Weights of a small GPT-style language model, trained from scratch on English Wikipedia.
Size: 12 layers, width 192, 6 heads of 32, MLP 384 SwiGLU, vocabulary 4096.
Training: a variant of Adam for these matrices, 169M tokens, 10291 steps.
Each number is 500 + 40 x the weight over the matrix's rms, rounded and kept within 0 to 999. Layers, rows and columns count from 0. Numbers have three digits each.

# layer 7 MLP down, 192x384, rms 0.0808, rows 51-159, columns 256-383
470479560489492497528554549534470406431492431501474556557472487568541525437550523494520410552489436456456487517525461542490494574496524402484524525479422539518460484483577456495491496446440545498497542529491428523498491561469541520536554512501571496444456535480467400545475509405480532420509447466453452458510474485560549586468528459491429530504557444554457513554507511516515485484461
481518457534451503449493556558468502437486494451462472498499488511457429383473412483509505478511472534542461478473505494456488534512437557465505487504485494561569402498522475493509476473549481462489519492522469496474525540454506522535523486468482502497455509523475525476551495487477547578454579500517497497476501566534483474528544588508517440529512558475566543502459551519513524420538
477474533403467500555490512436455569467491542492541501516497498582547514530499544484500499486484505473515458520540486544518578524566455497465524469439516507534449538422558555514515486463433514490487565512491528476511574456490471500547535465457484508494526488516468467463489504521474543493468474450514503521514546527477527494452531454413555487556481502542530508569528484489467507503543
546503455433486523492621472499556477492542542509546537430546496591473550496502451485577521498577476516532480491526489486384528498457530477514509527564485480452439432402618409496536536498491443460479470552511520531547522450464592411496539494539473478510563517445463460496526491423522497503452499484533484477498376435491461526437492492478482519488546563480484497554508468531509428448433
496485571482488522560499361510460513549489529488453398523454564469558587480588635484435502497445571576533513499485406475481541536518533449508570429480426445491478484456516508500468572490440487566526590457509539469445551547544535530490552590549500526404491452480522537529462490544590483478470496521472474534495441532551505420578494397476512524578485395497450536492480471483582533458486
522464598512512507579523498577473576469483455544468553512519524560479452498501554570476570545423533487512537556538557533549455435489508526440479444470489551479458540547512453451477576488484527496494603506482449415439553480432522542420520466488504524442518488451468477501485471523541509607452540519533498421523496572461561497562541514522447511470555525539534488530468425473511467572466
573475418497457456478446566443451589477569484468524516438469466517547500555472555540526517510474453378493503508480507479537442539473472494557486506517504526476486476454456558485479513537542482511483478474462511491450515514527560508495509414510482519598510531478447489432522455522525472440490483408476490473469565544437489590486542519464575422475499503479452511567465350502482509510498
426474487498497484452458454541475432446548522555541581487461512431463454536481551440454422426511490515454465493519481554530453482528533444531500490506535508574534481505527530518550524509515516449450505533424500521456528538509502543478456508475428464505439472486418517532518500536497582484423637537507498488550469524515506519429447497477515470454464529559542516413426492469528504529460
472496486481497476510593443525550492449387524505463335550540564427450540479479453527500503491532495490487471492480530522495501472569480555433526442437403511490461547533552518520471472514520450463489489478461512476485490538470476486490490475402495551462502524480490491440497543492485474510539569559526535465461461502595468475527428473477478568499507522492519557477512474524501546476527
503518474566478508572612463489504416489462505457449493468531501482504516537421497610488469449526465427500543472459554480524535563592494467483544469495507493419475466545422468501428468548569402475554497534536482575538550458575480468515503414471549487520508491529522516480524581465469531551526505504447514439495538520464513548515505438467461455505594510466489482500510510490552547485563
496487490476515505452578495512473455475474563520494496475495503567442443506492385517480478571503440551495514554517580500524481474556516568501495537540488497503520515554509532448474510625487513433553479524548509465539488511495514557428447483539537473522430446506481513535479389486481544473537527448492559467437529579455511464515519493507478535507482537489569422442468449514541521460505
526484583540521440515500416447469564554541494527504538476446501562447455489442477506448561452543470455547483483503523499508497493473505495565481504460480524539466521472469449470446506553513493477501464474485512421544518528482492489488502569439481482482492472501532571467466488521532541450490467534492481535482487518502484512439489583534507467570487550501495497450482433490503493534508
474478476483421428514466527479518522457505496644506468478492466422544371513493466532519551485539406540520418526525489461521457457526462537487445534505500519460590517525451523511500477472499511467510539496489519540513450513452527483546531483421494488520342523488465440516525563509462571561500516432504446475538456501512521475470530479427467468438501477428540489467550520438442468499525
481480486440493470481511485584435515497537483513511486472460490497455435439466563488427473466481489488495467541440489497484423517531375507541466457507498527528503479496491520502478541495541537489444550487512465490467514430590557543550548514495464483486518562480534483486500601501445504497503473545472543471491472549515463408545493538459527487493426516467461429510520519440557526501463
495509506380478511541462529520497548442583510494560503469429506462521471526541512535522467394548478528420487484548504443483523524497474585579449484526532460478590524501409518517449485542443507508431506407505529439528552442516518535520573520512488376545462489446549484511606602534498474458518534474500516510527448498496424561455497463523560582545443484557520456493537556411550521487517
445496481580516436488482551414547480460415491491511443522541499436432482485513502519460526523550442517574556451527492464466535483521565529463455473514505529492465450465547484478572527554550536495569537548457449524431546471491533517578463497515474494563464561528454489517433535514562529524549573443460532520559516541484508591505452517501500459428454491432493466578456456506436494494543
541495521502430442434423443470480499499487385483508552489467450467533460529551478510521493548498511493592523492529492457502534525492486465564487459473484543466501525456513474405421511492438499533553507519478483504436447498487528510496465592468415513488477451468405459529513509475493611532461491463470551411487480493562516559400534467450460426502507452505545509533433381473409405398519
433423516470454634586515505565569552488505510485478464584502566540440428459464529507472568481564483551463520492461439475455453499572592522537533483508493496489549510471492583460431492448478456483489501459466516515428467539462513556500547540555514433466470449475525510501416496526486442459504513516550546523467490497609451474522468527504566520544570518561462473446504497479508616488487
490438454470455455525490483498529526554526496517500487548457500520578493560573502450517530566529514486474538557536478514525491526485558491486558452531510509538382573471403473471517481552513486516549453508475529477498504534542496478519408466430419548490505431489485465539407447554543520489482444496558529491522438485499539457509508444455494484446460420475518542553529497488533459536452
474436508471505472473506461596478455492475521458435574501500470529473544589508579439548506493482500537445451553581467554482534485495477524534576439447466483502458524444497497530496509496489530497527500508476469536507445493540461573559492486576492592520496441411548473486556488493517411471537509510569494520483454510522527527386511548456560454378496502484593562462555512475505441514454
533539492508558462555526489495388534530504445459509420501526482522485494539464536551513557540479447556525492541574496529571471489437453544502581493459470552553461506478459550479457452549468544520498432444400541474457530517508471452470501491514518510513463465523423519487555459477517499556571488450451479544539481581391481453480548503483556431463534478456506530530439437535557536538552
475464498505541505523503473501479535561470527591480515476487493520487452504457537507490481512496494478487465557477452462490531520509486539473501497492497482434530498429494488545553577496470533459460442477520492505481548431490490505589457534539539487469472519470476494521573531455532506539495518507490449517510534485521472567497468499454418462527502544494542474493516552476503418565483
456516476497456496399533482477476451508536496553577478436512535419485580427542484534490439494514452521503473479462481476436560526493450502529582453437503486487433419471456507587516467490518575507522566466513451557485513585527528486490495519546451511496479563497499398459558464485504543587523487436402504488527512460462446546543495523478488486540459493458528478571535493580444468353476
499495513559504562527461563470528536496500508516488581516478535543483500570535596494484546454505494515453457493542471541613481537465527511471521424529508517493471558497501525503483510534484465475442583505510494461535469501568499457489484435493506518528461504513494510503527488559518511490550553527498497539510516572484498472538506472493506486497515528445498521490497507459503546532501
532488479450502578508500485554505504435552455503506495538475494541558522494447515477493475486506546508500466461361507512419445560488474462514488489543513492603496491518506526533513503434513451617461446528532548506625583493497520527555560474493519480564492475500470481497514444462509499492422497504525499504467538516535532514518451466543516507484455486515553554529535468489513500485465
515497537468497544493546382484517438525525552528530527458508488521575506456468426573520517456499501575493539486532532472520506528446523421499524541472490520480494566486488520434472557567514523538512496476543476451595524469495513531534544454508522468478461544504532468541514506505518514501497499462492503522480512493462540480526570548552515462565522510473503444471503412573442426575507
512509552451472477441540455485464456538498487510540481522533518524427534483591410520500457496566495517506462496501528396482467436442546480508492536483574496471545499519420476517456478578490475449517486536475593491471480492467507530494457511471488526464540486481543546495523522564504521474445474489582477491437429493540523530509444535535459460497543478498566524515512526515586489498563
445545510463395485513507529539517503537473516523462446581562510462450489519539515538490491472409523571468473550513512515479471500523491476495484478538475470513509455537516481511485444524534505542567477489484523501513475514526560536510441516544516543491558402543524570441444453497471488531484555549534534451494485445506484512500533498478468500513523457500473507575523543495487519545455
479461555499536496529431485497488412556565487590555505559482507496600447438443500525486484614495482513542505498481484512466520564499474509523544481426520489485534490494535504509517532541607589400392479456495505450536486517448492507514488472488532534472382562475471495568472533469459478506494485492473534419465444424460503546448461544501493476554531542549416568454487512559574408517448
548456466460462502538567553508467448469455539448485454513487519464538516427462488498452467524504395533466509513474502465448551508482496571458486515478511475481524507518483510529472464542465478534470443427460544495414504502479585481480512540523537464505512483485542499475506491467490493553457501544489482566499502444411471517458480487480566504497476539550476549507468534415447482484495
522523602486441498516441492511470463595490467515546567500551437506547515466504474522495504491465549471537518479515462484452535482453484462493486540519496514522464477532441520499478476540517494504502573482522545505461538477483472512601414505472441452500568421503436412550563545490485498544558555492492518438422554561499428581507512461567518478429504508457470493523458517515538503476600
597503548521557548466548527444488549460494525457564468492484485507493434462499489502475515471449521450442500491508552486456458506495529555455480618476502507455538479454504511465487535530522534468491403517506468479494451491563511542520398522450508541510434483463488475521441484503518443488542515478553482537505478564407447464493549470490459507494470584509482447459514547490459527469523
492518416538525576472542535517521511426479523472586507573460545531483424525482486490436527547510498465448467516499505447487500550528490458580417468483536484491512520532500505507576530468491476512464474506522486507519539510392478473484520523578546459431520561452458551588434519536533507497466464557554503558483537527509456414482514533440526526534497487496531489491508508486501495535541
517518550478577478497429547495527515528442571458568449456533580504489527571508452503495458582475500472572525489485538466490482446460508504482528541582479514505512545460507560483469520567490542549550497502522594487520425551482439489508503550540547446521476510542556521494490465519488500498461485471537574564475481416497513428532511540505523500451493470498528470506519500577486558483575
506593514563422452459477575482474448580580447501443529467472481549519503470472481550454545525511541530503514533518511556536487471474489512533484491528514479498525515479498424493576520484418468442524515471543491544517507482526541473459479494507487525577503498464527515509555516458521432511575491468449500453479475551423533493530537556444501462479467549485504439553525512465503500517473
539518515470381503520470455551543495549522483530463523491535540482609496556485472457532561503473565515533487454515458539500465499398574480427484562510505400609472504517438510540512521496480507520491569542568520534519436500578477477415486477503446602466505463409528563431479443502463439475459525515550443527539471460561475482442513497491518559536504469527512539519454542508514573457503
501531544511443531464512499471434451550498446525440493523494458420500475519484586495488436477502549530539457497522478447534458466403506442474454505448491498541516525578515473475521496470551474488571551472497460569591473495538541454571454552491496491473513550455545428475533485548486419486465507495463506428527499527536450591524573408514488505531496473466441544409515506506501478509508
493441503570510565511541456515622543529528510474482497482582503419489508540493569543553368504416452490474490415480486544483512548529504419534480506492486461433517491537471461504475492503538530546529441497473507495506503577552496447520490494470483470502428455488512488501492575507438507532419596494533472540504503552523515462515503432559518522440444469474478472515532527490485524547480
491544512443475599500473496538527532479494505508469536508522496472570457443546495485518467499462480517494505558501522387500509528477453540490550458528494460535485537547524526539491484556467459572402530503524512556411518549538553550537473580521476450487556545466513451471573513503447533562519426520509497605535439414517526517536487564550511467519565529470510479483468554487491499395411
464593496477495445526509510445511543510463485481497453491506471531567458433527503536604528565461596450480592464519498403525531526475466509525481504521484544465535519427480593457498499597445491451539485561537474499557511559550476445506521491537548523511549503497532494565423512481491487403524449482569474519442494502479517548576513432487488543476565439540526623553482461512501489474471
488438432544494517410518488526516444490549503491486517525472563524476500457529627482539479447515476482554460507553505560535554501464513514466531550513489501509434497438501507492533544543467509403446524529499501482463476517491513515511567501516522610479447544464496513540495497492525458520505519475517498495453452467568527527544554460531547463556495457488503405471483498478486480496481
567483515453456533557479468569524547499448528492489533466457488596500496460410535509506453567465489434386547589513539435494512570522545495521446535443578519505490500449552539484442478509498554506577511574507491478471474420525511525554532512581516472533534536476471563467524475512533511409460570514486576468510453367555451471532476590547571471573474475476494538491492475486470515513502
482556465480503561440461493514539506404498486484588502513473518463429511479512491482549499426519580503482483510507514453482482550508445512534480671502485471580549467412494518517495482455455489550436513476558539494454547409510473557551566533536437429473503455476469438557546520485572440542466507435489461492535544436524479458495443536500481536517452524498551491533465554470536514462501
447527549507509492526558482572463399480589497498532469473476499510500425490485511503452493460466509502498526495582506469480461537487523552555467535566535533485489520476488522527462498557552433474486454447449536516511517410491551503485540530463459428555521442467476521542527535449513521561544492458434455475508517469501468487463537522540477472427465523539477570510439471518486508481505
436598456516474476510423491506526486527625563498499454511565532462551556461526516472498515498493469501559500541460457433502484544580512405523558457426515432530470513512477463530576558530455503495543455523488504454563453476566555495474460556494518493441512386549478493481487511532489453514491648496535475573519478460479524449530463437473540527528481473536469589594461477529577503458466
458490491528525514535533507551514476457561479547509486446516567547461491506459506499504521529508492511527595522540515537527537497492462443458576511455457469522445505462498478493456495479532459461513516456510547490455462492552475484497509536564476460524540593548540446477471513367464502520583479474475388449558499478520544516472563495479558527533489526448508488509472527385504468515504
514442464524415430470472506497526514470482477490568571500490545464472517463491489486464539490510492481441482516560478520436475550515466605453607462571500484491419560458469524524485480492472424525498503542550536413479548537479506475518411510542472559500534545492524531473464486523560480450442526454465533497487499512549492530495555523528490471507585497521514463544533529497452509436555
493493511520529529427483478541503482484454526475516430495490562488454528479465474537481420507533447475528525516432541533516542499512483525481532497528518543448512478452552503460497480491513432540514518453487463479480520397562527475465509479502546476500577421513433516474515493475482435453549460564500491506535490536508502539562491486481499454549502485429430482504498497517522485490545
439520471524518512467467488480456534491534469493522515490482512451559527491559568520516517417509441538403495499528516452537467491453455515503545502560509474507517495520483520570448519466476491468421496514537535546484517446491489448521585496587459462534529471464523461494554556439493554557440451526509460462478481508491520570505562442473525521541463456465493448471564521510544490539413
428494427518565461467585545482519461540484465528517443533525507499491490471483496497464447541491483524589489440459471508493558524529466547534467536482517486452527514516492491527533463427445521467485504535572440490582557530456487521414482527540499520508454530526480437542460534491522567601547477538428471435498487476435609462514490495578464437497544506490477460518534536541570454488545
481546529479546421476503425431457507448569507563467473460482471442571543549512457481561478502518497548519587482468520492488497491577509528489505526463568502454569524548490483497481478525515411482526488576458432471534494531483517513485497468452458472526488452553522476395514624393503503493489490458474415531543483405555507519497535462507452498466474461434461425473436500511448444472499
472536507489535516494430420520489509467508493523490520456493463492511502480521542509537498492532488486503517485565478517538459508441499539532529508368453529482504435460487460477539565526542538475511523468478484524461510505502447552604533500439506468488464535543505393517499501523500540542530484522468512498494470498463535499472525533476525486492487531556496526487524501408460502513475
483589565490584500496488461549538540503481468533517454553465534537478537546519512505506455490506507478514521519503545426539464505492540455426570550482496496482503512522510543441495452537471484536431494476469513527462543485463512536472508527452491457458495537497536468533492566554579567500505474461535593576523477460549430470468451550540458495507495482504449511523537487528461506447530
502470583417543416487494485517593469460476508553498581552517519573502554521501473489554395470555524565484549526440498484451460511482485485461458530511480496511553547496477530489459518554589475453504509468493494595585511509475472518506444547481503485480448513502478470445559498427518474471511520505597546521497430450534447452512514560525545454524564430541500510476574456500516498501594
604501511467482517527488506490493490466457463467514505484446526545509460456529497450520466421406433520563458475462529463426449539445566526484478526511506520429502535481491490468516503591500445604570482539524522503463468530548503488537551521556484485535497491507491492498483526530488418476488502541550531542476472454492523473569520490608547536456516436520476540512477481465531551512488
446490478478561541523472462593553513509463582494523466469489507583511490531542447424470465466475526464423426452410447508515513560502564564507457543455506447511461487543536477567512495541497559478499488480512430545441518546515482497542538500553561434520499521510563419481530471484550430518525554541509475475542528454469511474494543538542546432495384463572502489437555531461504577521476
489464512500523491598523509471502455425455515503536470476564518592500564468493456541463459410559500470457528534418492493546467522525518520497456550563474417496522505494527487591489445420423458505458382514536473533436501502501532487515528481532561404489447506505472515513487487489545552510490561594519515463520423544514463532433529513608464512536510475470474564442450519473514502554485
446535531463479502566521528489570484438499477506506492559482473479556480442496532460440553549503539521499565466545460462551499461535417481554477444576471503488534525506491508496528486491542473484527461495479544503483504476459450586477492465515480515466486474522524501512503445463455460417449591472481475471492509466455494498487540523513529555502548531528515577520431540449546542544493
513541479484432501507544478526473530530436509478577436473558513488492550508563454476506466542494459472427587492516477538460484613507396480451500491490458496522502505466514520486463497501479520431521508421519545496545520478474517529454548508535493489476464403510464498488542508478489467467477459505456540485488512527541487416536485584493499511461504481515485557564486527472510508491468
512554499473443458493510528537483460530504513510503428493540480501547464435505516501494527553470473508474523582504529541407543513524518540505464470524507534494475506511557520459570499457463574541548489533545447464467527532450438521477478480464429502533456480535470512576549516531508582565548483477490484513503578520519484480481536485518518435506502476460469524493566458519489498471479
485469504516633447497540467470483561483434513470534552499518491462496376496492430493500523489538516477509565522474455517497501527454521486525488503481526449484500537495505533535459494463541580469519474510522480421453504534481544491499417484462488576532526534488495550470391506536489494455502446518499495492477557521551500473460458521502459572515487555521545511503502505514512498552523
499573496515528483474481518462532556429498479393508444492468511486430491449502457481466446512575492465500511498467525441437424500512450514419526561505509539453494428492513555533463465478583556475547522525514471487519476531502491488515476534522544436565462510482446485481609459497418468576454446546441455524467475483541534536506511429487523435517504484463446485477445473543493512530535
536531545439504543493513460486445476551524516480536532437502522501449551429458464463525549479460472509462522490489497522500441498444504558514486539504494530481479554537549500475489505511560539511514534534519538573517492542488535428512544471510476424505520503464558482493543457479532448474442533483568501484408484565481481502522514454477521488418475480503454515512482515499475435459443
594463481486464494443492440472525550549549500452523472517559446543455469526485503529538478515436505517429526488539523450525429585481508488500480567425506490480512485490457460534522559547568546499546473484503563465506543446566511509465485461469530507504508541519530546446461490483516483421478535491536551545526575512570478499548514528487475526459476442516478593463422435515520539499554
491519496473499469440518508421512461540507519474500522467458489461443479521508494567486485519476605529593565463454563495518512480421521536488488514527535521497501512466521509500544510513525469502521549524473497527479539487596471547476464547481438475537494535515473474485538546517455535457448417457475468522428465452490457499471517488439448508491466514475536420498538517572471498525582
498485478481474511536530517534450504478485490555465471512525503457540492582483571525527515512535484514521484488571483511530494524464468543539527489547440468511435487524579428566424478547568502532505521486578509512442473464514494541549508508514502456550502492500495506475492481466494465534557461454493602488446460499511483496505476528528522481499481523532506509417524460490442470451555
494545536574503528504446562436541436486486468523478483540500568567402522532515535485501443503468524497566483406538451557533552524465507590513507566536445521510540507448474444496501528501514508509446447535498515525476480535511486532537527476479509500581453533498519517530466482413461465529454454510558503480544542504531479442523494510562468452459482528548545561496451554448522479466508
576507558484532456534550497544506513531505491549463533410536563542421548451535529493443532491469533441449550461527510509478537544473492543469485465464502471534521532473514496573502493484471520450500538461456503464466491590545504531490510510570525510473506492449525614542464507517489456496500500545544443500494479574490592495593453473485444504490532434513602478565573586509510472473512
484505500521514484415531487463446509474479537539502511474459453509531602505564498568503482494514579507535485537549517522459528528514502496490485473493455488401498533513557474504472481532459520529441507530494534512522495481473501436571512569562515503550500504492552514535523553428537484541431477457478537469500512531532484530483543518521533504561501457496462439500537502499441476484496
568595497537489521527408462512500540519578495495553417503492534452446481424479530463573555519458529482510519521536469485500482531452557458473537497477509464493506501517506478551531489512488488468468560466495518515488497493578499464512486514368450541501562507501516465471539524517474558509478526495507571492469563432520516530458458517480509450576542490480564477556504502443446467550437
460516500518501509503461473487428487513464457524511447510494492448552420502493501477504525461542476513548541474470504488548539528554394507467439480514497479472534470525552530490476477495513456467446496513514500519487439465493502536595411512498540488480527578470524468530477494488522522522549579460480512460516449468486529510464560428508490478478464518500443480468464477471457566538502
531446515587519527437517501556540429478530534490537558490458480562496512460519523538537497529497427446517494461499479502484547513468430544525497505553520465495610481529522482556565473492476469487441476506536493567512488541462566467521495476496502438485565467577519511534509530502522462505534521557436391463484519536504511525434498526539500489446500489461548534504522494478474463482530
508523538495548522466478519478514460489507473466530477511521541514467463485451461523471409572572543482433505510510486456496450454517498566492498599555462511474601482498453469503454460508481438515537497507500451526530586510470478466509484483415488416510515534589519441481520531465515451468449507480511492471575494503480443483483489583542491556487486479514458464461469476536467564450500
487503498465484547487498566462482525505565469514573433479460532484448521509545489480569495488500527538447452504499553474444494481584497504526468474512491531520498461480506507497549560543448490440577551463505579502534499483538522445525556504499532454465511534494550451573513568396593534556523500448606542423522516525475529508538511465508513506504474454535484537423516530490557499398480
490473547487571504456466502509434499503490486499516507458502517393459475513477474518471502467517485500451487458462518550482479472463530506496503448436541494491518480528523415518543542536493490503518515468458539474485493530486526487485474490433435492519498471447482456533512491471465527503492556461546498486507546512591490547440539473453502565482470535476471564508519458425446484532467
522489483507521518511441514547536542486496437498582462507436521479533516446505505448512457537486525567460437440479492495490457441523487519499542549525513473521526534530484492570472432504551464546504475474487518477509507554511506573495537566484497470465526491499549476515528456536478487518533493511511477457485481490409495540510562506492508493421471540445484469532443477490488545443470
475545498473457450543573489454464434507500536500488480507484493552524534413496477485519561444531511497523427491530546507524491502525440475503464469536482504501495444503432528496514480473476465480480452520493447488507513489536512459402507559413489518499487449541473494473514460513501458574590536491547458500497435471420508478475534511412519522530532423552490477473421512538490553525528
465503462575411458503525519538569474420536476466460505484496479505521466547487473532520569540497536555476439523490523501568476418509515479487446511524539522512441511523489435481547574504502503535562495551499466517570516479475448489522483449566461514523533453537511518544494491524530495547490522498431498532527474477557477545482534492468521423476508559460483497527523512492495497546513
458554555470504546541500530450595453571513513490529546505520449540477493509494474563449491558500559467475489502496525519542457503506537518443476483532494499512540570513432489463503484499522538467520467486462500480439521552491574497414473473482554495522494508461461590474470496467566459489488514459556541516539566498459468523417511505503523481517462495543538487462467501498553558485518
539522536495500468501479460546563531496574492531499434525502458508521510419559486455540500564526546448506535606508506443554541545506487457495484511486568537455523477517562505483499489564567430386557464491410455476530508536474489564536407428494513519458538416536547434491543526513510513464530505540497439573425503527545485525521493447544477527530507520513521562546496488509462506470540
481479531449523532459384444488473502489437486490578505447470493538461517512498465491550501526519476482569549509496525469554451435440429418472498513492518547486497619541506447453534468422482446523536507535507525497464536466482515541556451597459435546460471501511486492531520536445536438484480494558486540457505554469575413541482532472544493521459528490480490503469524489535484461477491
488499468424471484519534528508458518525508473485506583486482449521527514457552503481531499441493535493610491580433441520514619496477475496536499433524516467546462469509496503522481615450472467505470600464480523496575463490540475512449460530523505532498545482437509477456467499490516463573527514503459479526424563503473499479512510576430442500525450508525488478497543541521578425447511
510518509567554489460471451463430505509511435484439445422565510518495533505512496487501508494541525516513544475533479542510499464482492453532507508503507536462508475527467557545475492556437503497505522503533533546501415504491488546559520480517546529478451600535488501518475514510505577454515522517511529476537502596527442494525477518535568502504519477478470580536427492553509512435460
521522491507408484378467471474425501459488455530455607501457444473561551490549467548565459597485433490545434517480502505523536534486460439529518476541542452476502493476485545498573458582503482559467509441467557446553411501452462458460433513505481528512596483499436429586495448542523523481483469478472546461546521431522478595554512506438512513542556446488521558494448476450479414463565
481594487549509476502487546479480517473554498475567503530501481406506544502464557513582539534599528494474471511457485427548459568637487506487495472482430473480503448432422447495511535541484464528509507499474477471508466514499433469458462521508475437439481554519503490481503540521515457598546454444466559449485480488421456539492528526599529504468449575501508519537470418517445536538449
510534563522498476534490504511477502547442462391449545479492541454515523537540467470530482478473504509536496498453461530496541544466484500590531457576437489535450539474443467524452436523444515551538506507407477511497468478524514540447454513490481574595550465453520561487482422525519478525539455486506534496541499490530472510530568500489508440401522450504462575494542459544522501554480
447570470445435517562469495558511459532507566498529470519422516490524491488471468481561498494518434470471439567536540512533537477489499465477540484500437524474463544541493522499535456502486456465508463545555504553507522552437565494583499508449503538480415492493539473528510538499523535482540469540490438448467529538485555536474511533489509490449471532529516451471458477540518560411508
521500484580486505553511448534563483462482576477510490507507528559401494443451430509514424458463518580500480442482468557504474512519478520446558560465423428519503533440480492609459497556482482536457383439512550453466476497500528452449502411451488471545564465491523536494487542469460495472498529523446524536555374510564556434482466474524450534496497571498413539439403510455464542471495
484496443524467577486521525466488514456520504465499537473442522513500482483428493531570461540461578484518539478488475507517504491482469509474514483440478502490541499587482463455506566517557508447451459462481515508528487512509470512506429569489498435532547499562456469479546582455514473484514491482455554521529565535514510531526480510536534488516499503533555477401494488436550538426527
527542488457568550489520489512512567494535466440503548426475440485489523493363488502474468483542496506566510467555516441547472537594495475488437483507466478515464503503493484529452512520486509467435517529512484449457474499482533485476511493493489470430444492518432513464540464482477559530426521553495503531489438458526578544456529434510589488526522502494500554505441482479384464581512
445386474448440518551481509503494547546436510531428432469457532500498477533503430490454438495432501540547507570536515508551434534468517396545403491505518565505509490533528466414486491488513517527503496578491484574492439500488505491509484476514457447454528431468476559443489529464567530442493478521501550503474543488559517496541530469544499482508586410437506585424545499509484523524477
453600466489440577521496484447487511527483493475449481526478497470498506456381604499558485490529585449554462547489528521507546521583526495528458466536502520554438474536423506467535524595558581498495524552506505511497527524515492542512504443506491556494486438507474523459484452521482432523513493563486513491437539475450525469491484530405542557459425413457524432504435405471503505468549
536480440470513453470473479513500497493463444545530494508510467578502482490533483511432562381552450481521477514505564572589458412401496474533505482553520598447477485513558505471510467522417494531521497538540523547516546509483524542574481490481527559490537436494462503477494540460507505513528420532476538484463545523493449504489481540553509464487518600467485477529443554539571493549482
535491583510479540520482510484560520529527498431528550449541515480489465462512530569469517570408458438439543538431485391555536535497445476435513559542483512541466448467477571457490586498587552494461475491458470456589475434507425473535466515580514519541429494573423536502497479459425582439584433468502542463521512555553550555462522538453497410508452479480471529412524533499497488461536
488471435459514574463510504564524476480557632455562483560498494557476553464557475448425446479494449487405521622392453436466460510590539386445496440455479506570485445557589542535463484398468495478461576398551570471493549507479531511531508553544509472429475553521566540566506454460407432490526529580637486508464435411620507492598468615529487555563499465551478501471565585536555514529454
488533474515497493512529486490507511595538549501553496497424462452596604486532581516566514517496514443513530491472475513509559521501512443473480431538529506508529502518472534464510476465516516558526528530487430510576456504495516559412594532499465530540449470548439489469518484434532518480521495511522396481496553544515526483424475539477459524589461427499497441529552529469538616593474
487423607581525486483498508461500461469488445552510540567512453500548522499537506562441538488554495499511574443525510565502510511440428514469553584525522533441518531519483476544457467517434495562514566489576467518561509545513505516482515460474566512478498491517374460494478462521471590527488413464372497478437539462491466506507534492585503509478490479460517464506578540510508491476556
548459555468535556502494456495479524523501531501523496497485474440466498493475528465521477434607482443493486533473460432487526540443445531486450477518530479486479528477385504507470522431475572451583438456491551454543545486492470516526511493493509442517468455449514456458498485458473449456528502555514518478518499468444549512429499552534496529407445451518527533511513517510435492499475
581520435477498457585521488492486438490482460466512444532486473463479474523495496440554422514488572521501538432473484417379508555500476473465459454399484509548510548524500503527506480546532488503416554460504554514539521435554482490449545516554413493459500470473572566546522508531480493394515551537597527476500428477519495476579527539430492496509457457552489442501527490553532517525489
486452476470494472505514462506523592531559470514526551423532478522438515475526500538496494491559528544507468439589514537517565509481529524514451534463458475485471467459514520493491482520536465458532430529478479515526479535500473474535487467506497464531510528427427514493484516529458471467474480511500478529437544512494495521491478507468517513484495424552501543505571443491508505522516
545473497504496477590569371488429508463511533460535541529506447476507477467480421535537440506585495500561524516487560511519575540462506523570494455417514586494539521467462523491462483461501483497511518529478434532560473482523425489528489547512586448484492483572532482499477489422468580539491467495445475495509513483513550519473517537577410521534514536513449459537434517572490514438559
472473502509465405403405391504531501493454585450447554563511541510524547505519477508464489609494484528531497563444456547539470487508517441466549492467452470522536434478489456490477460456503517449506489376508487439503424513495417511523526483459467546563520515441576540497443459494451496521467429518378495437535589529562514547481511473479497534506491471463535469442484453469528524539437
453526568517554491491533455541512470509514439513525487509545557497540417549460479465450432494424496514516501524565481601494463573434541535476473462487525514558532493480414514476463476482494501486575553467465533462492517472543529522458486448541535496471473533495504563503477474496468524438530509499465525536531492484524461455467542500530506503551485457548507476442510544441504504512497
600518548547453472538550471466510547469515516505542422440483458464447457493476554518456469535529469407519480475589531479459534438485492507465570508474460568432476541514531532439494456552487546500565513519394542475451451496421552531501489526526564437554399460467521475529477501413527492437496532415514528447511445528463552524503498434552516543491520460511530494454458465553437467463559
412525559547516483518479471549356406548476511526483483515509519473504422501543525521549474499560449488545412481504493535543506528545526499521444489546512542468512534537486465438442472421542616566559540514554458561583586442456475430506516548494499468543469508497581511533516453490475494548434348466524490504497528434542491503453527494462465500406485575519494497434498471463519577509496
551577565474553520461446458504555500438461484533503508568449455507465454505507461452595546503480525507583613483449532541495488481499508452503454469446559480424495517540447515502524484532576466468421561494454459466545491484466390495538575575479518424538575521453485615464521549523537523490502526484495505573494397494581477495429473520523571499479528514498422552495479549523472549484510
516553559502471476503498510462529451480502453537523455495562501500589477516469520558504516527504489546491532539502498474471487519560438501525525511484552513505436473479497477516534447514508544521506502480484478445452525464536471445497531412581523466478472498454441483526535522509538641525535466541461513478444418468433511464477494511475509616565531553468501571495455473534487492490421
520456444456571462489512510538518489416476528534519475533544495488519537493490571529458448519512398492512557529507549542472488404509494459455600428504451581544476523453593512468461507457563468467500505504538496575548441546518476630475558580535411471512497516531492448500488517466546498520512474466493526486549371494537442446481509485498465437535473531509517459502560437478501503477578
483470518539584485503508520458480473517506518456530503575450517451435527509484524495476484437512528550447572495537519558542491540547508513560564533527506516472478467556516471552550433504564437528543500510496464459462560549518474533488463504426500597606507505505545516453435477524461418533526465496390493519435494515466510568448503597494488479521501534467473545560519476502429549488498